Each number is 50 + 10 x the weight over its row's rms, rounded and kept within 0 to 99. Layers, rows and columns count from 0. The size before them is the row's rms in percent of the matrix's.

# q: layer 4 attention query, 128x160, rms 0.0933, rows 0-42, columns 80-159
# k: layer 4 attention key, 128x160, rms 0.096, rows 0-41, columns 80-159
q0 041:40 49 73 45 52 39 55 53 41 36 43 37 45 65 43 39 51 48 61 45 54 38 54 30 50 42 55 54 39 61 71 62 34 51 46 50 38 58 43 52 57 42 65 42 32 50 45 37 47 42 40 45 60 41 61 43 52 34 38 40 51 43 37 67 59 46 54 50 64 50 49 55 46 70 55 46 52 70 41 62
k0 049:65 54 43 62 35 52 66 42 59 51 43 47 61 38 48 56 47 44 49 58 53 40 46 52 49 38 57 55 61 37 29 56 55 42 38 50 52 48 42 49 55 43 76 62 50 45 47 78 65 43 48 52 54 48 60 53 54 59 50 52 38 44 53 49 53 58 60 53 40 57 55 43 53 48 59 53 44 55 56 49
q1 047:34 31 34 63 56 75 51 58 56 43 62 64 56 64 52 58 61 29 49 43 43 54 25 56 54 49 35 47 52 41 52 66 65 45 42 55 45 53 59 61 45 62 57 55 50 49 45 18 41 50 51 46 45 39 60 46 66 51 33 44 59 51 56 60 52 43 53 53 58 47 45 45 53 54 50 60 47 69 44 40
k1 055:36 66 61 60 46 27 33 44 25 53 44 54 58 44 59 53 57 59 47 61 61 55 50 37 35 62 43 62 57 52 37 41 34 59 65 52 46 50 28 39 57 45 43 52 56 46 47 74 52 53 48 58 42 69 34 50 51 54 58 42 41 54 49 54 70 45 55 34 33 71 57 50 50 48 53 57 72 45 49 56
q2 046:59 49 71 58 42 50 46 48 61 35 56 66 60 64 61 39 52 38 33 71 36 53 50 50 34 54 50 68 71 53 32 41 37 50 52 60 52 59 48 45 50 51 55 45 46 50 48 50 39 67 44 38 66 71 53 54 45 69 51 39 53 60 50 49 41 46 49 48 53 53 59 49 47 67 51 26 53 67 60 45
k2 054:50 50 41 53 57 47 37 57 44 63 56 37 46 50 38 52 45 47 50 46 68 51 57 78 45 61 42 14 52 39 46 56 35 62 54 36 58 52 36 63 46 43 49 45 47 50 58 51 56 42 47 55 52 41 42 45 48 44 45 42 66 52 49 54 48 42 50 44 61 55 64 51 58 58 39 71 39 48 23 57
q3 051:38 37 24 53 50 50 51 32 49 58 62 43 51 51 52 52 55 40 49 59 58 72 47 30 42 29 38 50 37 47 64 62 58 56 56 41 58 45 72 42 36 52 46 29 51 41 33 43 47 45 37 54 44 53 61 67 50 37 37 45 50 54 55 46 53 73 50 53 53 46 47 64 69 66 37 46 48 48 56 37
k3 058:59 79 60 52 47 58 60 55 63 56 57 44 49 34 47 55 40 56 54 31 36 36 52 66 35 73 52 64 49 44 52 32 47 41 43 61 29 53 34 62 49 44 59 44 51 50 41 56 34 50 46 53 47 43 41 47 51 43 43 56 34 49 55 58 49 32 56 50 43 47 42 36 35 43 43 51 49 43 40 61
q4 048:70 48 65 49 51 49 41 64 41 43 43 44 46 49 34 37 38 53 40 56 46 50 61 28 38 42 53 47 65 64 27 60 61 48 60 59 47 54 48 41 60 52 52 45 41 48 62 60 57 28 50 59 53 35 31 46 42 63 65 41 57 41 37 48 44 41 61 43 51 56 55 59 40 36 58 47 55 43 55 66
k4 051:48 53 61 64 61 59 46 40 68 31 48 42 51 38 59 56 61 44 47 41 54 34 45 60 48 40 33 27 46 61 51 51 40 47 45 47 56 55 52 50 55 40 46 55 72 50 38 50 44 65 50 44 62 49 60 63 53 47 37 46 41 68 57 56 38 37 39 52 40 52 67 43 49 43 55 65 46 41 45 42
q5 054:48 56 65 43 55 40 70 59 36 49 59 45 45 46 48 44 55 50 64 59 66 52 54 43 44 62 78 68 45 55 47 26 55 56 49 43 46 54 49 44 40 61 60 49 38 48 38 53 47 46 49 57 65 36 54 38 42 39 47 35 63 58 53 76 67 46 58 44 56 56 52 62 55 56 51 35 52 43 63 46
k5 053:45 42 50 37 45 48 46 35 56 54 43 56 50 57 64 53 41 67 37 55 55 55 43 54 51 29 22 50 50 40 56 51 43 55 63 52 58 67 50 48 51 57 46 51 82 53 67 41 46 60 49 41 38 49 49 44 58 50 44 61 44 47 68 33 43 43 50 57 41 39 68 37 51 43 53 54 57 60 35 62
q6 057:48 52 50 50 39 40 48 65 46 48 50 48 64 60 44 60 42 28 47 61 49 50 34 58 53 23 34 57 71 43 48 55 55 45 43 60 45 46 42 46 49 58 51 51 40 50 47 47 71 71 52 35 64 71 52 56 72 41 61 40 61 41 32 60 52 64 49 54 43 49 37 56 63 41 67 46 56 55 57 56
k6 049:36 42 46 63 63 57 59 47 46 45 38 57 49 43 49 32 68 46 55 57 45 50 62 59 38 59 66 65 30 55 67 37 48 54 58 47 59 47 58 53 43 37 61 54 41 63 61 61 53 43 39 51 48 35 44 32 37 50 33 37 59 43 55 50 45 57 58 63 61 31 65 46 50 65 39 47 52 47 26 68
q7 051:70 52 54 51 61 43 49 58 62 44 50 37 43 45 28 64 36 50 69 47 64 47 61 44 46 50 53 55 45 65 52 55 63 47 52 36 43 58 53 54 45 48 39 47 66 30 35 71 36 47 44 64 42 54 39 56 36 28 49 62 35 38 34 50 59 58 69 43 53 32 47 38 38 53 60 54 55 50 34 60
k7 052:60 45 52 67 43 57 50 52 45 47 40 42 60 55 72 53 65 38 23 49 59 43 42 56 65 19 54 41 64 53 47 51 57 50 48 37 47 45 51 38 48 56 62 60 67 62 49 43 53 60 35 65 59 49 69 54 41 68 45 60 42 49 45 57 55 52 51 59 50 58 75 50 57 52 49 49 35 51 60 45
q8 059:50 53 66 60 58 40 43 67 51 48 44 52 40 54 45 37 34 42 38 36 62 32 55 48 70 52 65 52 62 67 53 61 61 68 55 51 34 50 55 41 61 52 41 37 29 40 47 64 56 37 57 54 49 59 49 60 38 53 57 54 70 47 41 64 53 44 63 48 54 41 38 65 62 51 66 44 54 51 35 67
k8 047:37 31 53 55 65 51 66 48 58 49 42 63 56 44 65 48 64 55 40 49 45 52 46 67 50 33 48 54 43 36 53 31 45 43 56 47 48 30 64 52 48 43 67 57 63 66 69 38 66 66 39 55 55 37 63 29 56 63 47 40 53 51 57 55 48 51 48 49 50 56 57 38 49 49 58 47 58 52 51 44
q9 060:55 47 37 57 43 49 53 64 51 69 66 55 59 57 49 43 48 51 65 45 47 51 54 21 34 40 53 57 40 54 50 49 64 44 51 35 54 39 41 59 54 54 60 61 46 55 53 50 52 65 60 65 54 54 57 53 42 56 51 54 63 47 34 54 69 73 50 44 45 28 47 62 60 39 48 40 52 32 46 49
k9 056:34 57 73 59 64 42 44 44 49 38 37 46 42 43 50 53 60 51 45 56 47 35 48 71 56 49 43 51 49 49 59 44 41 51 55 59 36 59 58 47 46 52 45 57 64 43 52 58 43 56 30 32 76 60 42 44 58 41 38 31 44 63 53 45 33 43 35 55 47 64 61 38 49 71 65 54 48 48 33 47
q10 054:53 50 51 48 76 47 53 60 52 47 47 42 42 53 69 66 58 60 37 37 29 50 67 49 43 57 57 47 31 65 46 44 46 47 47 37 57 50 52 56 39 41 28 65 60 64 45 62 41 34 41 63 47 46 60 47 23 45 44 66 27 61 49 50 55 37 53 37 33 53 76 62 48 58 46 42 50 40 43 50
k10 038:57 39 70 52 53 55 49 50 46 48 43 44 59 51 51 54 63 49 46 43 54 61 35 53 43 44 51 35 51 42 45 56 46 52 37 46 48 53 62 35 57 62 63 37 50 54 47 32 57 59 40 35 42 49 41 43 41 41 49 53 74 52 36 43 52 43 61 59 49 41 61 47 64 40 51 59 49 32 63 50
q11 060:43 36 62 27 54 44 63 44 51 54 51 40 59 61 59 52 59 43 53 66 63 73 31 60 41 44 46 40 39 42 54 58 41 45 57 39 54 50 56 56 52 54 57 62 59 55 48 36 35 59 43 44 38 68 56 59 41 40 48 56 55 53 49 40 59 44 49 42 52 71 51 29 47 70 36 60 41 54 57 37
k11 061:68 48 43 51 59 49 39 66 53 43 56 52 46 47 63 71 59 62 54 45 40 47 75 45 38 52 50 41 55 46 35 37 66 56 33 50 45 52 42 45 36 54 48 44 56 46 39 57 44 51 53 69 53 22 73 42 41 53 40 63 32 44 49 43 63 30 69 41 48 55 76 41 38 47 50 41 41 72 38 33
q12 064:37 49 61 50 41 47 36 31 49 55 38 63 52 69 43 46 51 29 56 54 42 32 58 54 62 59 62 50 48 46 53 46 41 57 49 68 46 77 45 40 65 44 66 30 38 63 35 28 47 42 42 46 46 57 58 56 62 54 52 42 58 59 72 48 40 46 48 62 61 64 53 40 48 53 69 67 48 65 48 46
k12 053:62 56 29 46 37 53 55 46 39 55 64 46 59 46 45 42 34 59 49 53 41 56 30 34 51 52 57 61 42 64 64 60 54 55 41 56 43 47 42 53 58 39 26 40 27 51 62 45 54 42 54 48 48 65 35 63 59 50 69 40 50 55 50 45 52 61 55 56 37 38 30 45 44 54 43 45 56 36 58 68
q13 058:60 48 67 57 66 45 54 52 57 45 54 58 40 47 60 38 57 64 40 60 48 43 56 66 58 67 62 51 34 48 34 56 53 31 42 53 29 61 56 47 52 48 29 50 50 68 38 63 39 50 61 61 48 39 63 52 51 39 42 61 47 47 52 55 46 27 35 50 48 40 69 54 54 65 59 43 49 69 42 55
k13 054:32 36 51 59 57 63 53 40 37 45 44 46 52 58 33 59 47 36 37 31 49 39 51 30 45 60 41 60 48 66 51 39 40 62 54 62 70 40 47 56 50 53 53 42 35 66 54 43 48 62 39 40 67 47 43 40 49 61 66 22 64 63 57 47 45 76 56 53 52 53 39 54 36 47 62 52 61 38 53 49
q14 064:55 39 39 45 59 45 51 50 61 49 58 34 48 46 65 65 70 51 46 46 65 64 45 54 33 43 48 57 27 56 47 45 37 41 50 37 52 51 72 46 31 66 30 69 57 51 43 41 32 49 53 54 35 46 62 50 28 51 38 61 43 53 44 46 62 42 54 55 39 43 57 36 54 52 40 40 46 58 50 49
k14 060:76 63 66 53 52 48 46 66 51 61 51 39 46 50 60 54 43 50 48 50 45 63 48 59 59 51 49 44 57 62 54 52 57 45 52 35 53 51 37 45 46 59 53 30 55 45 35 39 46 45 52 53 30 50 59 62 45 53 46 66 54 50 32 42 49 32 62 50 39 50 56 42 63 41 58 55 48 29 43 42
q15 080:63 46 24 58 46 43 40 47 29 61 52 52 46 55 60 52 48 55 68 33 34 45 60 46 71 47 43 36 36 49 45 69 43 56 54 50 48 55 55 47 53 47 56 58 37 45 55 37 63 24 58 50 48 53 57 55 49 30 53 64 52 48 50 41 51 27 46 52 31 47 53 58 54 60 50 38 44 42 63 60
k15 077:59 60 53 50 41 51 59 63 41 40 60 43 44 55 48 68 44 44 36 62 45 52 55 54 51 51 61 58 36 43 61 59 53 41 51 36 48 80 56 45 50 67 64 43 68 40 40 33 46 49 44 58 60 46 59 49 53 51 26 74 57 27 50 50 54 58 55 55 44 57 62 58 66 48 57 57 42 64 58 53
q16 078:57 53 43 58 47 65 54 44 51 63 45 36 49 48 64 64 52 56 66 54 56 55 50 43 53 50 61 50 42 80 65 49 49 69 58 53 56 41 40 41 49 69 50 43 42 46 48 58 51 47 56 45 40 47 49 54 44 29 54 46 59 28 46 57 62 58 60 46 50 48 70 24 67 53 50 40 44 63 53 45
k16 081:59 53 29 49 69 33 47 59 55 36 56 43 55 53 46 72 37 48 45 60 48 53 57 37 48 57 40 62 28 52 48 57 51 41 59 35 53 54 56 59 41 46 47 45 48 47 52 53 48 44 50 50 42 51 59 64 36 55 36 51 39 42 32 36 64 22 55 38 46 61 51 61 64 42 51 62 50 37 21 44
q17 085:42 58 71 66 46 48 52 52 48 48 46 60 43 70 39 43 47 43 50 60 67 42 47 48 67 63 59 59 68 41 56 51 54 56 39 60 63 47 36 53 55 50 44 53 53 71 47 68 66 55 43 55 56 61 32 65 50 45 62 43 42 57 58 57 56 59 48 44 54 47 30 44 46 49 61 47 57 56 56 53
k17 100:54 34 50 37 47 35 64 57 39 40 58 55 42 48 40 37 60 49 40 49 44 46 64 46 46 52 62 52 28 40 52 51 47 44 57 46 48 51 64 66 47 49 56 63 61 56 47 52 60 42 47 53 63 46 61 35 60 40 35 51 55 34 45 47 66 55 60 53 59 60 53 58 41 62 56 35 54 89 29 51
q18 135:39 48 65 49 53 52 65 55 58 52 20 52 48 45 52 45 53 38 48 72 60 67 62 40 35 61 54 48 58 43 55 36 70 71 29 57 64 65 36 48 55 45 47 47 60 62 30 42 31 56 49 43 46 58 41 62 34 53 63 39 44 74 44 67 50 55 70 49 49 41 50 34 55 54 59 39 55 62 47 39
k18 086:47 53 52 36 54 60 45 53 62 48 50 47 50 49 46 48 45 56 49 40 45 63 67 46 44 48 62 68 54 61 45 35 65 52 64 45 39 44 53 69 65 39 38 45 43 64 26 51 42 43 60 56 23 47 59 44 45 55 73 46 45 61 48 45 39 49 50 57 40 39 39 32 64 62 52 44 59 63 62 38
q19 133:62 35 34 57 65 53 40 48 45 66 63 55 52 37 55 65 64 52 70 50 38 39 56 44 65 63 56 49 17 49 55 61 51 57 58 58 48 43 52 44 36 44 63 40 50 54 40 43 45 42 40 48 68 39 56 56 51 23 44 67 57 40 61 39 58 39 43 55 40 37 57 50 55 77 65 47 52 55 60 53
k19 114:39 47 45 56 37 57 40 46 49 45 41 59 40 55 52 45 48 47 42 43 55 48 65 45 59 60 68 54 55 32 46 39 42 49 48 34 42 45 61 50 49 50 47 63 58 65 38 66 50 48 40 50 57 50 62 51 58 40 39 50 44 39 58 60 59 76 44 41 57 55 51 44 53 62 47 53 51 97 55 42
q20 124:66 47 44 53 26 42 71 53 36 47 54 55 45 54 51 32 35 59 60 38 52 61 58 49 39 32 35 48 57 55 58 57 58 52 37 48 39 41 42 38 57 58 61 40 31 34 66 51 44 43 49 55 49 49 57 42 58 52 67 34 53 49 35 58 40 43 46 62 36 49 77 57 60 29 48 52 45 41 56 66
k20 151:52 34 41 46 32 40 60 52 52 51 48 46 53 36 49 29 68 54 47 40 61 28 49 33 44 46 44 49 39 49 47 44 57 55 40 64 44 52 38 46 58 48 45 46 46 35 68 46 59 47 48 41 61 83 45 44 56 36 49 50 44 56 47 48 48 44 61 40 58 32 54 65 35 35 33 32 46 54 47 53
q21 152:63 45 51 34 44 55 50 44 61 46 52 46 41 47 45 62 48 43 45 53 57 63 47 60 40 50 63 46 72 65 51 32 40 38 63 61 44 32 44 56 47 63 59 38 38 46 48 66 68 55 53 41 46 43 41 50 56 59 47 45 40 38 31 72 46 49 50 38 48 49 47 39 57 34 48 40 39 52 58 45
k21 153:48 47 47 38 52 40 34 72 47 56 50 49 44 45 36 53 48 52 66 61 44 59 42 53 51 48 57 45 60 60 29 47 41 51 59 51 42 56 40 54 43 59 35 48 16 51 39 49 72 51 57 41 33 54 43 40 61 40 63 39 56 53 60 57 49 47 49 57 39 62 51 47 35 38 43 48 49 22 64 40
q22 151:58 43 51 44 44 50 54 58 44 17 49 49 47 44 63 44 50 55 43 63 46 59 42 39 53 53 61 50 58 64 51 60 44 61 37 31 52 41 47 49 43 50 46 40 72 55 47 75 59 43 62 37 53 55 57 39 48 38 44 39 20 46 40 38 51 39 57 50 57 40 69 53 55 37 63 46 46 57 51 40
k22 155:53 57 36 26 42 46 63 63 56 40 37 55 31 42 37 58 49 54 55 65 48 49 51 26 65 60 45 69 51 41 48 49 56 46 52 37 36 61 44 43 48 52 53 55 46 62 35 55 54 38 31 58 42 59 61 44 55 36 47 55 32 40 43 40 52 60 51 36 52 54 65 35 68 33 41 45 37 57 53 37
q23 164:53 49 62 33 49 57 52 56 49 48 49 45 63 54 53 41 55 39 68 43 54 57 45 64 59 57 57 59 40 40 69 76 50 52 30 48 57 46 54 45 54 43 56 59 31 76 49 49 62 31 39 37 48 36 35 53 39 59 50 64 67 65 35 51 61 40 36 57 51 47 37 63 61 56 53 45 37 40 62 42
k23 169:66 42 54 25 65 43 65 56 35 48 48 50 66 55 56 39 56 44 34 52 59 52 32 46 55 67 51 39 44 48 57 69 60 43 37 31 38 63 28 41 58 61 51 73 43 58 56 43 68 48 30 52 65 36 51 60 59 64 52 25 49 48 58 42 47 62 30 47 40 54 39 47 59 29 58 47 50 41 52 39
q24 168:61 54 47 67 40 59 40 49 64 42 62 60 43 54 40 37 60 42 67 53 63 55 49 39 52 52 47 50 47 63 51 48 44 63 63 50 65 77 71 52 51 59 47 57 48 33 46 56 52 46 62 54 56 50 59 61 43 34 47 51 53 49 49 49 48 54 42 55 38 41 48 57 67 38 62 54 68 52 72 57
k24 181:52 39 48 66 30 50 42 46 62 43 49 51 71 51 48 47 60 56 53 54 68 56 36 47 47 52 69 52 55 57 39 56 47 53 58 54 49 69 63 61 50 57 45 66 63 52 43 54 63 62 51 40 50 48 55 44 57 53 49 53 64 53 45 55 56 66 52 65 43 40 56 50 71 61 46 73 57 45 57 54
q25 164:50 57 52 33 62 62 57 63 64 66 56 71 52 60 68 30 40 27 36 48 30 63 55 52 44 54 39 42 79 45 52 52 30 50 49 57 48 67 53 49 44 48 48 53 59 41 73 58 55 42 44 49 50 51 69 71 65 57 49 42 44 57 50 52 49 54 50 47 50 44 61 53 49 65 31 51 39 44 51 38
k25 176:44 53 62 53 71 73 39 56 66 32 44 62 61 43 56 39 49 47 40 61 56 47 51 57 40 28 45 30 66 53 45 55 56 52 53 38 35 62 48 60 38 53 64 64 71 40 63 55 71 68 36 58 43 37 63 48 55 44 38 49 42 67 46 56 41 53 44 53 52 53 73 53 59 58 41 58 59 49 40 50
q26 175:58 51 53 62 53 65 53 64 61 42 62 51 57 54 53 45 62 59 75 44 33 51 43 66 27 63 53 65 50 58 57 55 44 73 53 44 42 47 55 62 65 38 39 60 55 54 47 40 54 70 50 48 56 54 42 30 41 60 52 49 43 43 55 32 32 52 26 48 44 50 54 42 39 47 41 49 50 82 47 53
k26 186:47 50 53 47 62 46 60 37 73 35 54 53 51 56 61 43 65 68 55 58 54 55 50 57 34 47 56 65 45 64 54 52 55 48 47 53 54 65 73 66 54 59 64 48 64 62 44 47 58 68 49 62 70 54 58 44 51 68 61 55 41 33 63 46 39 42 37 56 41 50 55 44 42 50 61 20 38 69 45 44
q27 174:52 49 58 46 48 39 48 47 62 55 57 55 48 45 48 58 42 28 57 53 40 57 46 49 68 36 37 57 58 60 59 60 57 44 44 69 44 25 28 47 60 57 41 60 50 51 62 64 48 52 31 45 54 45 54 71 39 39 50 56 32 47 64 52 42 64 52 57 65 37 61 48 52 54 46 57 53 54 40 54
k27 194:42 50 45 48 40 39 43 30 50 61 74 50 48 53 50 49 45 57 53 65 40 58 36 61 54 46 49 49 74 56 63 56 28 56 65 70 42 58 35 64 59 72 49 52 48 57 53 72 50 47 37 34 43 41 40 68 49 45 46 47 53 62 75 50 36 51 56 45 46 56 74 48 65 54 63 50 67 59 42 52
q28 171:48 39 54 52 47 53 72 39 45 46 49 57 44 44 63 45 52 61 47 55 37 55 50 50 59 30 58 54 76 41 47 38 73 54 58 60 54 53 45 44 43 45 49 41 38 46 31 51 55 43 45 35 63 45 45 52 40 46 46 39 51 58 58 61 65 30 42 43 31 76 62 53 65 52 46 42 48 49 69 52
k28 181:48 51 56 51 61 55 52 42 45 60 45 55 50 53 57 47 47 51 43 67 42 44 49 47 63 42 59 63 56 33 37 42 31 49 40 37 37 57 43 54 32 57 47 56 47 58 34 58 50 54 42 40 55 51 47 42 33 50 43 44 53 55 59 57 66 42 53 52 55 62 67 54 65 45 52 27 61 46 80 45
q29 154:52 56 69 38 46 26 55 51 54 55 52 46 48 49 39 44 42 38 24 64 50 52 60 60 36 42 36 44 59 61 42 50 49 53 49 55 44 49 37 46 74 42 56 32 59 47 49 51 54 50 34 71 50 38 38 66 43 65 63 58 66 49 64 48 44 51 33 51 38 72 57 43 53 61 53 45 62 60 71 67
k29 191:43 53 69 53 48 30 46 47 49 59 59 61 56 38 37 41 56 54 42 71 52 39 51 53 59 40 36 60 34 50 38 48 49 53 57 56 72 45 43 39 73 54 43 74 38 48 60 55 57 48 30 60 57 51 42 31 56 59 62 38 69 46 57 35 39 55 50 56 51 59 52 52 73 61 67 37 46 52 54 57
q30 170:56 49 42 59 55 54 42 55 69 40 43 42 51 42 55 45 53 61 50 50 43 50 58 66 60 51 49 43 42 48 74 43 16 59 39 56 48 53 47 41 52 50 44 48 41 48 51 66 58 51 52 56 60 51 47 63 58 78 48 47 42 61 36 60 48 50 65 36 37 36 50 80 55 64 46 53 69 38 56 51
k30 189:48 69 64 33 57 53 51 56 57 45 65 36 60 48 25 59 43 37 38 46 53 37 65 58 31 60 42 38 43 49 43 25 35 53 53 44 44 55 43 52 45 69 32 61 42 47 55 48 42 52 46 56 44 71 38 63 50 40 46 60 39 52 52 55 40 42 39 52 37 40 53 50 48 56 50 48 52 37 47 57
q31 170:36 50 60 37 65 44 46 50 37 45 45 49 53 42 38 44 62 53 48 51 60 44 53 69 66 58 58 65 68 50 47 52 34 42 43 48 56 43 39 53 53 51 52 59 40 54 55 55 48 63 53 43 44 35 51 53 62 31 55 45 60 37 41 44 46 37 38 50 30 42 34 36 47 43 49 70 43 40 38 50
k31 188:44 55 60 51 56 46 59 50 57 35 40 53 39 45 49 46 41 46 58 42 57 38 23 52 58 51 38 47 43 29 55 61 53 52 57 46 54 43 46 49 57 27 70 34 64 62 47 45 53 64 51 27 48 50 58 55 60 44 38 37 36 62 47 71 43 30 45 47 48 63 45 34 56 48 59 66 47 45 38 50
q32 040:55 57 77 62 55 54 49 49 59 50 54 50 37 49 42 52 53 46 68 40 37 50 72 32 55 38 52 64 48 42 44 32 49 56 55 56 32 56 59 62 44 51 45 53 21 47 50 37 47 46 45 42 58 55 32 63 69 53 41 45 46 46 33 53 36 50 58 56 33 46 52 63 46 44 62 57 65 38 40 60
k32 053:43 50 37 49 23 55 51 57 54 36 30 44 66 40 57 64 27 63 47 50 72 50 55 57 59 57 49 60 55 53 57 58 55 50 54 45 56 74 49 43 46 36 59 62 67 26 51 69 54 51 45 49 44 56 74 43 42 53 53 69 51 45 56 54 56 51 52 46 66 65 43 30 46 48 34 59 31 67 54 59
q33 048:44 63 57 54 47 51 73 52 39 57 33 52 47 57 47 59 64 52 45 68 47 52 57 40 53 52 73 65 38 51 46 52 26 41 50 50 53 50 48 46 48 42 50 39 46 65 46 69 58 40 50 51 55 52 51 54 44 50 31 42 49 50 39 57 54 60 56 52 41 47 48 53 51 57 59 47 54 69 60 66
k33 051:53 48 52 49 47 48 37 58 36 35 63 33 47 44 40 66 36 33 68 49 68 43 65 69 45 61 41 55 48 44 59 43 50 43 56 41 64 44 39 48 46 43 48 58 56 34 52 51 53 51 38 58 47 45 38 39 53 52 52 42 57 43 53 45 47 35 58 37 57 52 46 59 45 49 43 35 45 60 44 50
q34 046:50 58 68 26 34 46 43 31 55 55 64 65 44 43 50 39 58 46 35 54 43 57 54 58 45 63 44 43 65 44 44 62 47 37 76 45 55 43 55 45 54 51 49 47 49 42 28 57 41 69 61 43 40 48 53 69 47 60 48 56 63 58 59 34 34 38 35 54 62 54 46 63 39 66 61 56 42 53 53 34
k34 049:48 52 48 46 54 43 58 61 49 66 48 55 44 52 56 53 32 42 56 50 44 54 32 39 46 57 44 49 43 48 42 54 53 53 41 61 66 56 37 60 54 49 51 40 60 57 74 21 65 39 62 49 60 51 50 24 66 40 44 42 50 43 43 51 69 61 48 61 45 56 36 37 35 44 46 41 58 44 53 58
q35 052:50 56 53 69 64 72 46 59 46 45 28 50 52 56 53 39 58 44 61 55 34 33 61 34 48 48 56 51 50 64 56 50 47 67 49 57 43 49 54 59 48 50 60 37 58 35 37 62 32 38 62 52 58 61 55 54 48 56 50 29 56 50 53 67 63 41 58 52 42 44 75 74 56 46 58 41 56 31 66 49
k35 047:40 50 31 44 42 38 51 43 51 52 36 41 52 50 53 58 31 67 60 38 62 69 49 48 79 55 50 54 40 40 57 66 57 44 57 36 56 43 51 34 58 46 49 64 31 61 53 61 56 52 29 41 45 49 49 59 45 50 47 58 46 42 59 35 51 44 50 42 49 60 38 34 50 56 74 44 43 50 22 63
q36 058:48 38 38 66 50 59 38 43 56 44 63 62 51 56 50 41 53 41 56 45 41 59 51 72 49 46 30 41 56 29 55 58 50 41 44 48 63 52 43 53 63 41 52 53 41 61 62 40 61 53 62 56 48 56 49 58 58 63 51 52 55 53 46 33 40 58 22 50 51 51 45 51 58 44 38 56 53 65 35 55
k36 047:36 54 60 59 46 40 57 50 60 61 43 62 57 37 40 48 45 47 43 43 36 42 45 38 36 70 70 73 47 54 52 39 36 44 55 62 37 44 62 70 53 47 61 48 51 44 39 60 45 46 52 39 56 41 37 53 44 38 49 47 59 41 53 67 55 40 57 50 34 58 41 45 49 52 48 60 49 47 67 39
q37 052:54 57 42 48 35 22 53 51 46 32 64 54 59 46 52 60 43 64 50 45 48 73 49 63 50 41 39 56 66 60 38 45 42 49 56 60 30 62 58 46 45 42 44 50 42 40 46 35 53 61 38 41 62 50 38 41 58 74 44 55 38 42 62 54 30 49 37 49 40 52 50 56 46 59 47 44 56 50 45 41
k37 055:39 40 52 56 66 49 53 68 65 51 38 59 46 36 42 28 56 51 42 40 60 40 56 40 33 68 52 42 28 42 54 53 53 59 48 43 50 45 45 49 53 45 54 48 59 48 64 58 51 39 58 49 51 28 47 47 51 46 39 35 64 57 49 50 64 53 54 42 51 44 62 41 51 50 47 71 58 53 32 60
q38 053:45 39 28 41 56 61 50 32 52 41 53 51 52 47 47 61 66 61 74 51 64 60 38 50 54 44 51 50 53 42 61 60 42 54 40 48 53 57 68 50 38 55 57 33 48 63 35 39 45 65 42 42 66 66 62 43 53 38 51 39 41 48 53 54 45 64 51 49 46 48 32 36 53 46 30 51 55 52 52 55
k38 049:43 49 59 55 47 50 59 72 49 55 43 33 46 38 40 29 42 45 50 46 62 31 54 68 49 62 56 50 56 46 47 42 70 49 59 55 44 45 45 56 65 42 69 59 61 30 56 63 47 52 44 71 61 57 56 51 43 58 54 43 56 52 56 42 39 55 53 48 45 49 60 52 55 69 58 54 60 64 33 49
q39 051:46 50 64 56 59 52 47 59 47 38 51 71 39 55 53 36 28 56 41 47 56 39 53 60 52 50 61 47 68 47 58 42 47 57 38 73 38 47 58 31 52 55 59 36 40 28 42 65 56 48 54 50 54 39 47 42 63 63 49 44 57 52 58 54 43 43 58 44 45 60 53 52 45 60 67 49 59 52 45 45
k39 052:42 35 35 34 36 56 57 47 54 61 51 49 44 55 33 35 66 58 46 56 46 54 47 45 36 38 58 51 54 68 57 63 48 58 53 63 65 49 57 71 53 51 49 49 48 48 44 57 56 48 49 62 42 54 42 57 45 55 58 59 67 38 51 33 41 60 62 50 51 30 59 57 46 40 53 33 54 59 53 56
q40 052:41 53 60 65 36 54 39 41 43 52 74 58 50 50 49 25 56 54 51 64 37 39 61 55 62 48 47 53 53 38 46 44 37 44 47 81 61 57 59 40 55 53 70 29 34 64 54 42 62 67 51 47 63 41 55 62 67 54 55 41 63 47 67 44 49 49 42 66 51 54 54 44 56 53 68 69 54 47 53 35
k40 046:46 50 34 37 41 55 58 43 63 66 41 59 37 43 36 37 27 51 49 49 50 50 50 45 37 51 55 61 40 75 53 46 48 56 38 66 45 47 58 70 62 42 44 42 21 60 54 53 50 48 54 53 60 46 43 46 64 57 54 48 64 46 50 48 33 57 52 43 52 38 40 45 43 65 39 30 50 40 54 50
q41 053:51 59 59 20 54 45 57 20 54 50 55 31 55 57 53 63 50 51 72 57 69 65 49 55 49 50 47 38 38 42 62 51 59 58 53 42 44 55 51 52 43 50 54 47 46 64 31 62 56 64 38 53 48 61 51 61 41 37 51 64 27 44 53 63 55 84 59 35 47 47 41 44 59 64 43 53 55 60 59 49
k41 044:55 39 46 65 44 55 64 68 46 59 57 52 60 37 60 53 61 54 38 47 48 42 54 43 54 42 42 54 60 48 47 54 73 59 45 61 55 36 43 52 50 63 55 44 67 31 56 54 34 59 57 60 48 54 59 54 47 60 55 56 42 51 47 44 62 52 55 42 63 45 46 51 40 50 29 48 37 57 45 46
q42 061:53 49 85 49 52 27 51 65 47 30 52 61 52 67 65 53 36 47 40 65 53 45 56 51 70 56 45 55 58 54 41 48 59 52 39 59 37 53 39 49 62 53 48 46 30 48 37 60 71 58 54 54 61 61 44 65 48 45 52 47 61 49 44 64 52 54 58 41 45 56 32 63 48 61 61 39 62 48 59 61